python train.py --n_layer=19 --d_model=384 --n_head=3 --n_kv_head=3 --head_dim=128 --d_mlp=1536 --vocab_size=8192 --activation="tanh_gelu" --norm="layernorm" --norm_place="pre" --norm_eps=1e-06 --positions="learned+rope" --rope_base=10000.0 --rope_fraction=1.0 --qk_norm=true --attn_scale=0.0884 --bias="all" --tie_embeddings=false --parallel_block=false --init="uniform" --init_std_qkv=0.0173 --init_std_o=0.0 --init_std_up=0.0173 --init_std_down=0.0 --optimizer="adamw" --lr=0.00113 --lr_mult_o=0.974 --lr_mult_up=0.628 --beta1=0.95 --beta2=0.99 --lr_head=0.00562 --warmup_steps=215 --schedule="wsd" --decay_fraction=0.774 --decay_shape="linear" --final_lr_fraction=0.1 --batch_tokens=65536 --seq_len=1024 --doc_mask=true --train_tokens=372200000 --steps=5680 --dataset="wikipedia_en"
Each number is 128 + 32 x the weight over its row's rms, rounded and kept within 0 to 255. Layers, rows and columns count from 0. Numbers have three digits each. The size before them is the row's rms in percent of the matrix's.

# layer 16 MLP down (transposed), 1536x384, rms 0.041, rows 1464-1535, columns 0-63
088:092145133134058083127175107127145149118134165159116104113101125106166000081128165097156111114140130102152122137123125091139135085126147171077114152124138099133139120104098115167069184113159086
100:119111105130099099113135106072131119134153154177131133130079117134181108103132113104145162087139147129154066156146131117096154152079154111103114112157104188125156079078113205109121100152119151
099:149103147144144080091143118203161072083095143090101109096153065095133123054103123166075168145136113077191128095185157103107207097151060159101093138123103070135116107119169130091163113169099137
103:072123144106194107084153128105174174049179120134097152141174149168143100218189154121144140111154116159140107164109106188103158110134136122113091119116175117165157116060149090090202060118163118
095:078139173169154092153140121154114169125109159133084113137127086132094095069124151136139171109131208144097107100219090192127179151102141093104174138153169097147131112075088116123118136138212179
111:170102173153116155086152126058159111112163125166107125151134116124155129191153083124115108127112126122118116157105109139156118119079133086132164179089151126125157165117133051157122140162093185
097:153108150080105116119165099145148161095123211116086086146107175122095145106106140156166093195069146141178117126179146131156195115152103085155167054076160108103077140111152101134077158108107079
106:132144144135127158096095184062138135099185170177122110171152074120134089120134097188136130148131152146099133103104099116129121160152167123112110142149088126120102139158143127160120132154100107
091:122126143095167174173184119127083052120157098081123136145134138056128158132130114103158138083112171104147111191142125107093131129092106105092117101106131158129076156106092139140112173113190119
098:130141104142104165136120100149107126128123097103187091153131103055091087138124182121112163186122086126125124119102112111131142113121180156141107155167099107119078206130150116138174153131109146
096:130120147112063104149112154127166149103115095163146105086125124154135136132140096171085091158069079078140101159153154061066126093117130094140084086157121089143165088144056192110110079114132051
098:166157172126113140137163111102189182168142155140116156150058112159177046170159123121105147103160143143069013166154148106150135054125070153166160152095114138136140121117149109162097158137102138
098:133151116109096122121138128111118182126167178131186109097092070116176086143107132166151084108144146172103081081140080117102122112158120152066105183095124149112135167171156063083149142130164145
096:144150144173155143101146127109121145112114174085102093144157075161140136165085116126109106110074118181165112070152091178082143156177075145140134142100131176141145139095088134148095140146175108
097:107155124143111152102134064136181168123126128155135090144163138176164066066104178170102123104126184105092108186152146157158171132110124130059107104103107163104132112132077079176135120152153163
119:161161095145098181156123149106144128164135123117136138135099137112157102152072101117112114135165144078124111125147098129141140145138157154131080155163139147140132148092125152158119093128174107
103:110120162083192104166197150094123127158104110149156139144119147172120162083095137171047124089125074196112152178149122173065151139114181132088150128139085177128175143187133108107162139137140144
090:110108153122124151097125128094135145133162105103177105163116101174166135123114129146135102110107107176132150160160167082135106170135175106092139157173079166109115111133123137153212164095100115
093:132070134107190164120152131158168123137109144168162129105167119087178085137160105145137179072174131145119128126174136091212162125086117080135164201133078094171118088183125134125172120071123127
103:103113161177092137120078123102078181155076153154166136104119129086152144150141172101101115102157139175083174117186114161134091130150119148133093114151149161124104115090112153151048187135074139
108:154182107132151150072141068174163128119158105141133110128146100112111128124124111128108112122137158112107079201103120058171128144157098146168138144142147108080111135154148189114143096091157096
103:135171074157125117069090086092119121163131171052100128207150124089124108131154156140134090134112144120132118077135170152185145157163135115077091068172098203167153117123126176077134094096163120
101:124099182111166134090064178081103111095103199113129157147099072164133139127086157149146169108181147180171123180157169156154126115124131125141133145165148144047124143146103116099149134102126171
108:171119133165159084151086054132081175144127140172098081097149189135189164118167117157140064077117124162130176126085092111164112116156156085141145093118093125119145105173122083138136114165147137
104:116154128164192131155134042070088157141141103144105087104079146165105127106162051159132110128090123145142085126177097169137060122135134142133113092175134079117144139174151115126116161114164130
113:159122143082116141093102157154081107106142132106117095170141131137061144168146120073136205160163122082113155142125124151162159160121109110101160162094144125105154114136139180120144062071125181
103:117074134143130160135100055140139104097140183160110130092065114220128167133153147173089125130154133114112105125172129109092069038196133145145167203115084103098179124148104104112112131111139111
104:165179161123162141114150133164097076112122130112030097138090146083171135187131108162100104091115071181099096154116136130100144107107061112094147105128178109110199132128116102132080128121158064
095:120109121043103153094153151153098147082093161093132153161096156152103196153139103041120118156192085104103111130115130214106199126082165096136129176136178111123134094127112123151089077100089150
107:174128119117100165171120083175122159144104093114166115165161133145142136157174106151105183176112112133145081131125112133134098146084132138075102158133047189113156164089143165137077108141146168
101:144152168176067146082078109086120129218177139177166139118094144124150157130084084110146129131131145116093154085160129161167184105114149108111112191172135147130093120154122151122143149133117051
097:151130149165130115187136106138073089137113098158104120156109157189085174088123098116078151080153145102130127136162077137069130088119120096157152200160125144125104138109158165119093169053153109
108:133147098184169139161114104120165099093167115147162096068165186115113118124092121131115123095157139040113178141139117113164127148138159160177091102138139117148130155145081142071105108143120148
094:154162183122105155071120127103082147132132134087135158114079112124133166128106124136128113116151162198128119185145094161114110140120106170067080082117123140121150187137160125095137156159157091
101:116125092118148153069138132112118165146139153089156151153095081160101120164107175134164166103152137152165139107186177147127071077119096164120155153073092097129144135110163110081118127129133171
100:032146150172122082141076155124096137135144094153144109098160124159152098136079157081164145098146126116200113149129118108202076125206122092123146147117068183142142180123086055122165182096126160
101:148147114143124149112151107096133148113102144131110178093119185164153178123137119125158147168152125095070149157195119139143080170158171097142107132115153114175083100146061098088138143176112223
101:165095200147132194089193111127107124150128140111122155095166148081091124184113107130147161196193110163128128138110178181129117158173092098090077193129143159127156133107111198137164123124138149
096:121172161120096110145065132124152125138204069135125134140108089183119088116089116135139165138172146109092128126192085163165160117150090141121105173108158070114168114175108108055140108171201143
093:127135108148128126141125130126127122172079176083081132107143103118100160158088127119157077159090066149088114142109132140158124186140113127104139153103177108137101173139101101081126142135053156
103:122129109145164098074089124105121142128119100122167150190111149101127056119148108074105123138157133151102098102117183150107098154167164159131164079096174111092104202105083131112148169126110150
098:076109135154103187094100110111109102051177126107157157164125126107160137119200119132154044053085112160131151156146107145118109151145135092098069103123118129143121121120128116155167164116166154
112:092169084074185153205129118179101111031125126122090188096142084149178144176070111149124171180135157181134104095139167133155135143119136173173116146136127141135148147216174123097079162135136140
098:117153171178087058124176168116157129094144142079133087127108130152145144168160144175066124114105078105152079142085150085123176131088213119085067092118118104145131116128160178111128183138165073
094:082130103096167183147105155113137082141123178094114118170137129149142089104088112113179177148109168113158155170118112074127111118079048138158144118102130089133146128109180145150134139094149122
100:111118116133165122110200109122158136145130184141083135081132162087183154183132160100118148119108133043131057154136120078155104131126086181118161163135116191131146157062124122128086154116100198
106:167135122086137169200076095121114123177150148134125095095072134127190154119101087104133173105126101120124121132072131102125120122164124097111183142148109119129099080162186141114123170133102114
094:119123089120099156129170132176139127159147094127032204122171133160156136091085174105135106214122119122142072132072103112117211068124112092175169132161113157113086119101126102159081103153097178
104:117109087097070118143189068144132120157129135176130172137155139093152132171144111138157149186078134120137156120151158178201101167179135119141142180093091112075133097152141079125079145163132167
122:149237152092118034140127077106141081132128111077109142132134094119089079133143133128098135165184174158128177100089027126124070140170096155120118130137126179130102168164153145102172121140155123
104:123106199121122217105140174144160028115091091097101126172117081176111121173140119159161125168144125078060130147102119103152156164102107133210150150124150166147067091150135094203104156112109118
100:113125161116078120122122081147082137171142124103117095187116056163104154096142148113167127153157110145129076186079154155119181105132154148166129131076103152105125122128160115117169135162107138
101:126087115141163148132129123120137136073123098153168100108135118090131214094155143163108146092137109155052133106094121152077136157040149119135149122103107190125129173138149095146092126198086152
098:137139093206081112211119162151132120149110135116137102124140121169160143160060124147146150113107119092096204106179098106204161101147095088115121070094143191115174120069132068094076106145135116
097:177121132136098125095110044123128131143061181130117125088128101070127124169146130129098153120083144136099124181194166052167123130166163181125127137125121073181060131142126143128117061089135132
095:121098120105149109148093156116175092151165182145134114128074093217134172119125134139109116124128092176124148152117160121132177114171113058167182109103087165151072147099134132106042113110118107
105:143089119149136130102159129098107110084180150125111070144092137144161180213110121113134167093150154064160136161103155150107157112188072126093157098086167164148076133088106116142131172154115156
097:169090110136145164083139116102135083131149214112069104147135095186109161146131120079148136164087150129083166160133204107120198127129129109130137174069114153146085102132096156133102137086137176
096:181120148149104114106170171141122154053124147090129109083085126146115092046174120156168055082117127046149167156135125065137164152117114125144170114207134132102130066182121125179099081069128160
095:132113113162126140140120089148095143101139079146119084067134121159098114185142143092170112112153196132125177155124141103134136126100095143141086192129185107128093189131123107172178122138095123
102:087087150140108086116118096126142153104165170111092111090129123081076105157122206116129146121144149127171125184144131096124131156110128105129098159131163115155124109091037158120159145159101139
105:127137161180111150157085143111174099156201163178166075136202091182077108062098123145131123092082149144154193129048168086114167176118091131128187063148181156069142089074115139094124128116132147
095:104148145088162108190147143166099149150131123124102065125169162116134082089148163137122165087167169179225129155098131091130132109124135158145111148138159127129175104156145128125054101126106109
098:117173156104212157083100089119135127127136143114051120125144153147121100128138135157113121150147173124151150136149191146151091123143098165119149109156164109121100120136088108126049086102117104
093:149160106094117036087201110125130084123088118121119110174145106136105131165136129170154151154143178110155132102145142130063153141115079100102127117100174143147138055134149209165153147098141108
094:118149117095118169123130140147156127125151107124064136151164115114154129156138169135124110188191142198124171100103096075162115112095051141181139098107088150127168149099126141114130103091210107
099:123087106102164087216159136207142097150170130151139102153141150147106084113129146105179095111129064133116101144125167117114154134125155110114123124123115098152209172097165107151117200091057119
098:089156103125177065173158129120132117178169116148103154117141149167196096116098078130120136132150175119101076113181069152125185105079169129208116118098141102112121107165106133155157152155076116
095:136128147102154110112146144105149095123159142161080101115112149131147104164083145048176152093152119088159065141092176148131117150107117107191054141040213119085091087079135150149123135092119108
099:162110182089104149139167160140090101096117142111110077130065135126149125139149091177139096153100154106135084163146104193113118082106146073097114151158110159160140067136121118150150057166129116
102:149150174156060115040129114118175133190140142069180159161114136124125105126119143143099151119101130105130110080100128132126141135119223173124159121128158166152099162165130148127123103153105184
091:114145169116097149116134121173149156109093111105109115157109127049095117104121137134070077074126115111126166127157138115148139085173147144115117160140152091145076117150162136140094125063156146
# layer 16 MLP up, 1536x384, rms 0.0285, rows 1465-1535, columns 0-63
100:138131143146134122100080170134098094077054145151129078145187198085190152122112149161128112166120131118104157107182123124138053095079143165091100120149177101110125174098061142158128143083150173
095:167156165078098206087116098103170151134167114118142142107115162124121121112141121152122165143135133174157135121190123146126086055080070108126154126095100143131127140099133127132181218121168142
106:089148127118105140118107182135175179117078119147148116130137119160138146112216167164100173141129035113103102144134114159181070151173087114116088097163091141098127136149125196116083142171179168
094:147156093104133114168108107157130144137103166143115118141177131180144085120152152145145127149133107181135123135162111139114153115168152112110186162123122129144136078175124161102194089133184175
103:113157148094095120108123102103143113117138121132065124167158127132159129105184168134116143112107117165167150091156108111131189127101139109087144153191069097114097116171157124122100105112093111
097:116113121204109174112197107150098120134108090139122109108169117124109101134093119148068153125117117114154150122096136119082126151130176158209176148202120137182159073119116109198156133111157106
101:113091123117111142132039071127182134112151152124136138089178138065117133119113147088097137096111116159189132099172178153075188135110109100147196111093075116153155137167091153114135087203142096
094:195152137131189139097149166160163139163084125185106157146196169158062128129097117134090084143113117128104111123150133101129114125147095130148178139141131042161166071124086109116152090129122172
098:170095108150115130103102107152152146109104142135108101145112085144184202036120163123086067099117100109194193056105133193181119066173112167153126070127112155212127135128121115112098159146061176
096:108108116144142105138126151156135134145161094161155139153130172083134128168127152089103148128100159184205124119132115134152179158134144108117136082070097151109107102094125129117128187191170162
101:143174114188180167118171150146120106137088180086073138118107114073122146115095118114168086109118150223098192153126176151108189131176075132126165184103134100190126138123156110112191099173120120
097:115100167168078193131189146209139082117117152172092101161104129143116182126083060096098127120120109119128122116141146127123131128139113169155089171143119157112152120093137109154154124088109128
099:138112153120123131117130196146127109123099129159135105108144139171174145174116131091107186080100130170164148110151093113121168129105125116142108188110078107131129112144104146129130145121143133
101:146129138129154155138109173091111087105151116099120051155090148170169153096080105151117119166161129140176163101145136153177160081098157189135181124098213128147080095176131116173120118084159128
111:145181171101150216138163143153069084122095128168149154134133178114137125134176153202098138121083123208078151085176169128075143098164156137107070111106124124102135134144156102074223160141113146
104:110195072088165091123148152163168109132070098149108188134167120145182141113111139096158165136120159082090137109136115132117083045139146110100118158159132034186152153067158108164105096112182129
094:172100120097106081170117133134172130114104118131156177131108124090150143188136077094137151152099142117078077136128127140150084095065183104107095142145069118156071130139135134110168177137177130
100:186160085094122142094110121119135119103072064118094146168139105080127112137135117157136102137143107057198171063121122126118119080163158186112101094108086109144093116148136128107116069131152098
100:187144143139137127077056159080192089099124115132107113232122115109061145093134078123121131153044097154219183137143187139088175152154147118162189202091136072095160132100183136113186191099087122
105:148107174089132152076153154142136148109079086137167070077108167173152116107154134168050157144147117136072110091121133082160139110166164183179131126121095157121161164105095109148119079106147110
103:108148081145129107104207132151115141155098106141144139120093116151153151108157136095153236125128107132120126124094153117162144096100141115201129076128126155136119181184070156094145163112089161
103:170150135165127138121209114138134133162151043144125127093136171100119140118104107088126167130125176125132133093135056088161084153086153149092145147065102118147137145154148128144173107111139122
103:119161103112134154110141104168096140113135101144185085157162158134128127102150088128086134148090175153098193152141172138129173145100130150128164135146110112130130172115135164148128078114093085
101:104120122077132142078114156103188084051163075195144104185125147120049150122111146142134126165094147134139108097105134173096154104166133150115179159083142158127162123147075093115164126141128171
112:118071138123092202131126128195161092084125078130155127150124153168087117125138120159139149101077115172117127156170057126148119125075165109104139126156153164085168112121147134089110126123107156
102:086183081091191105110114108171141135070172145133076209165187119119144206098066073103152173151062132179067096115132155194188110138090085112153178125223162073133181105160108140090174132135125156
100:157126071114098066144127108133091157131127099131129123058137140144131157063143160141131152093116153139121088150099089145112135156159151105106151105082061177188127093172157121108094161124172094
103:183116067177174122113133183123109109088121080128124120104190110120189110115169111140130175144111114178137149098095117138176154061168134159134117134059105144098127124157173137059173143161123054
105:108144158057140127077168135181115133181145109107167124107133131148120129134085101206076120061125080206095148142090105106136123164138138134145132126171042116180153119148159162162170191112111152
103:120185111090090084162121124144165128096130087125127180106117095173104114133080124163137204174111134148115116186153155102122157126143140133154121154149143128122193119097137096131111103212164109
096:099150098151130168132162145129198186070143138131111141107118178132140096187141125139139073128149139221075087169172129138179137135073096105179155119155173112097081131157151104115182150150138115
103:122196104137121107146087120126135149105090105218089114137124160142156113115062127140103158118126115151128127095129167165185104171109139173197099176119070085165094151144102134081192096101159163
101:031123161106103137096119138176194088068188130157157107131153149122083130148041112147130150158134094094129084127151132153052116136147099083174114159148152199096121105136098090146151114121142128
099:144127163132155128148126121121146049161169102138062155125128139093156150132155074131103091207085107133113106137078053142099174163151111140109161166174186133108115063098115154109159105161075178
104:174124098092134205170087119178119134137134115177106160120119113171127141151142150148150099104138138158126163154094129113151058100135157142116069153133137111155127091177134134149089104143081149
099:102183092165142096040149128149161162155104121146154155134101076173093101097127113101129121164137095137144129114118132125199131150129124192135094106063088103113124200120183131103168115138184166
101:126086139122100103192108137183139094152050127167097162095147140099098144070093160069160120158162166120123128150122159141090138129150121163167127146122117096088184127159104086159127116163148144
093:188117134138119139117074185142144112103108147132114204131176142144124136140113053094177134166118145172097111081200083166147104086176131151096128149160106067128208081171078147082143154118147088
099:108191166174087121161156164170109085122129104084147137133150136130127138122094116151087149114078183163120115076094114112158198063125088149161101084115095146105150082125135127190110122109139135
102:190148121169120090101171163179154109158121110145090110106135139206161199153117145169132100081117089135106185098144162106086110122140143165152122165118102132119133106084149091129159105098092128
100:089077170084139087094120113179085129107099132126169059128144154185107135135112181118101149167121168163110126169153132137127012142079166160144100133096127090137141092155202118117157109090142148
109:109098141152073124058114168118119106132063117132130170127120145150109136067143196152115133170119112136140209132150092115081125110143167144114194103099102079139164138110106127133162055117104105
097:154129111181146155166065132136120091142118117092115082150122101160139193114093145094089159116098119128095163144136173184142129078112176164186112130117122114100149143117077113127098076154105177
094:157105150159101096110184152107129095161180064221141112081108136116128136104125138197081104161126121143073130141139124175134146155162187137122109096127129158146139107118132097120118073187118119
103:124136099153129122109152181099148112060111108177129133061148180099098161132106164140161119096106145213143134091140134104171125110140129141106080103064157101183111165177144140115163089095175143
109:156140113081155134089189133135125165181165122090169186106146107138124167104117137114159102152127106133127142154107114087160104101163100105125153098130187071141179100088134161161120147158162099
097:110138112134137094161069198107152146149143137125141123190115120073126143119153126135048136097145090132103178100115048127114081125189124081136093153095146114182118138097137127117169160159090162
103:118125098099173167150090150122106108149150089119099118144155070165129115085089072122123130103108137091116137131122092195163130098180119157177135158093110063107116133137149173088168111111196114
110:164142146102107139077145162145144190100171081184152147081156165141105167082158096099065101120105159110111176148160141100088170116125132177210159125123101110142113149151062159122161076128096171
105:173156089126080133118112125127205121122131142097119188103160162135130119079124097153118105100130134189135150063112122151096113059098133157058100145094080087093083149155171177069184139122168141
100:193164156137127188102097157172107151143095185161111080174111153169077155153117154135118145137081128156174126050188074132094118068129119141153144118103101070125145104149160215133176147093121131
095:183140110102184141102131122125096123143103145127082093106143191192114076150116121147153113225113160148196183081107124109117179157184077154174139109141137080087113135180140174104119112076140126
099:109190149129059131166128128139196153111111120181196117126143151106107115207097142138121120167141057131138124071095098151101136114106136118152114129128123068086124143128139173163196129155132068
099:165164089149133103159142122162137165134138083066080074143172141141117100156146110135113132145110174117139181082178114192171086107101133163086173126123105113113119156088134156141136163086104162
096:145148108149151131112177118065128081109147134066116146114143107129101127166143121117143150150118182108069170116111072154119068147112124143126072158065164114132167090150144071127077118118159131
103:167161096101184255127119146097115093214092149148071074197108106142124139127148103131093138094108171133121161093161126138083081112112142174109155141127067057139115131141140151126132051071150179
094:157138102132167183163140165091128145163114072147185165097146166137176140130083143077111116109115105128107171127141102148106097135129076145098142142091172105118088143119165153179166170138172177
100:104123093130130130145146178129147083136103105084095184151126134145123165101159149150083091119078161165179105150168093132148145148178144137087127141029101074141110132065108161091164135140121181
095:203092135132110122147086179136165104064086130131106142172171086101139119166108116144130150121081127127130107068126144149135194134115155156104114136206133142178151069096150146141175118202154169
102:159174053185102159081154093129115140161187103149180096123122169163118148133120131118063165168128099159123185090133144188165087166184165179135120120069072153126153154140116132144135101123141163
100:096113117082158177164213090159085163082102092153136148174101101099130152094171145150092146137101133120116093049170078181091090085141091147130120100119130064164108088090125072139144139148106123
095:104037148174107138128175116167209076143160103215171091121168198087097108090104154145127114167096175107110157112119152163093137169120149153115114125151077150124094125126132153129173122131088137
097:123102125081099172102142121105131118099118150158078132165138152172082090118191133140133129117116139157131128098153034152152140103146170131121151166042096157126120121057170115088105180122174128
096:103110101108130201146124116095121141181144110122081153118157129064130124147196113121123188115131113155136176093177057163160076068110152111142109142097091113222148145167117148136097093144145187
101:137110122130144129153055162117124107129123111162144162134121094143146129169163120197118161147205134141157151119191114171132164106154184138140131119108079116139172102136130108118135099101111138
098:104212114123176119130059078117153090153139100113166141147171134156152134112109160143129129138094123139103102086189138153159128134087154120118090158137128050137160142099082152163173124174129138
102:184110152142078167135140118140149105102070135102127154146169080150099154130133182144083137114118118146134187129116186187115059135152133179075125167134099084073148151112131149097128109140138145
100:180167154136096145129094174157143129065116175105174122132139161091101153148144095131107102088141095123133146122164120101126159147144123167054141162139048120172121097123124175104140128143123100
100:092171093114177148134118144133119131152117113167150172174082177147146105144186127129142165088146132125127143110168143101131058130081138169128138165112147070185131117155124203100155093178140233
100:129112112096167097109128101123175112100124134142063107132160169129064191076078076147132104107107149157141171136121151184156092134075111123167151148145029155135108112048123217194107124066197143
100:113139165101125141158118155157084120127149116175124162114069083097135140147100082140133115124102165177105095128173127137111087067150078137173115172118130174135126060198120132169208120121186127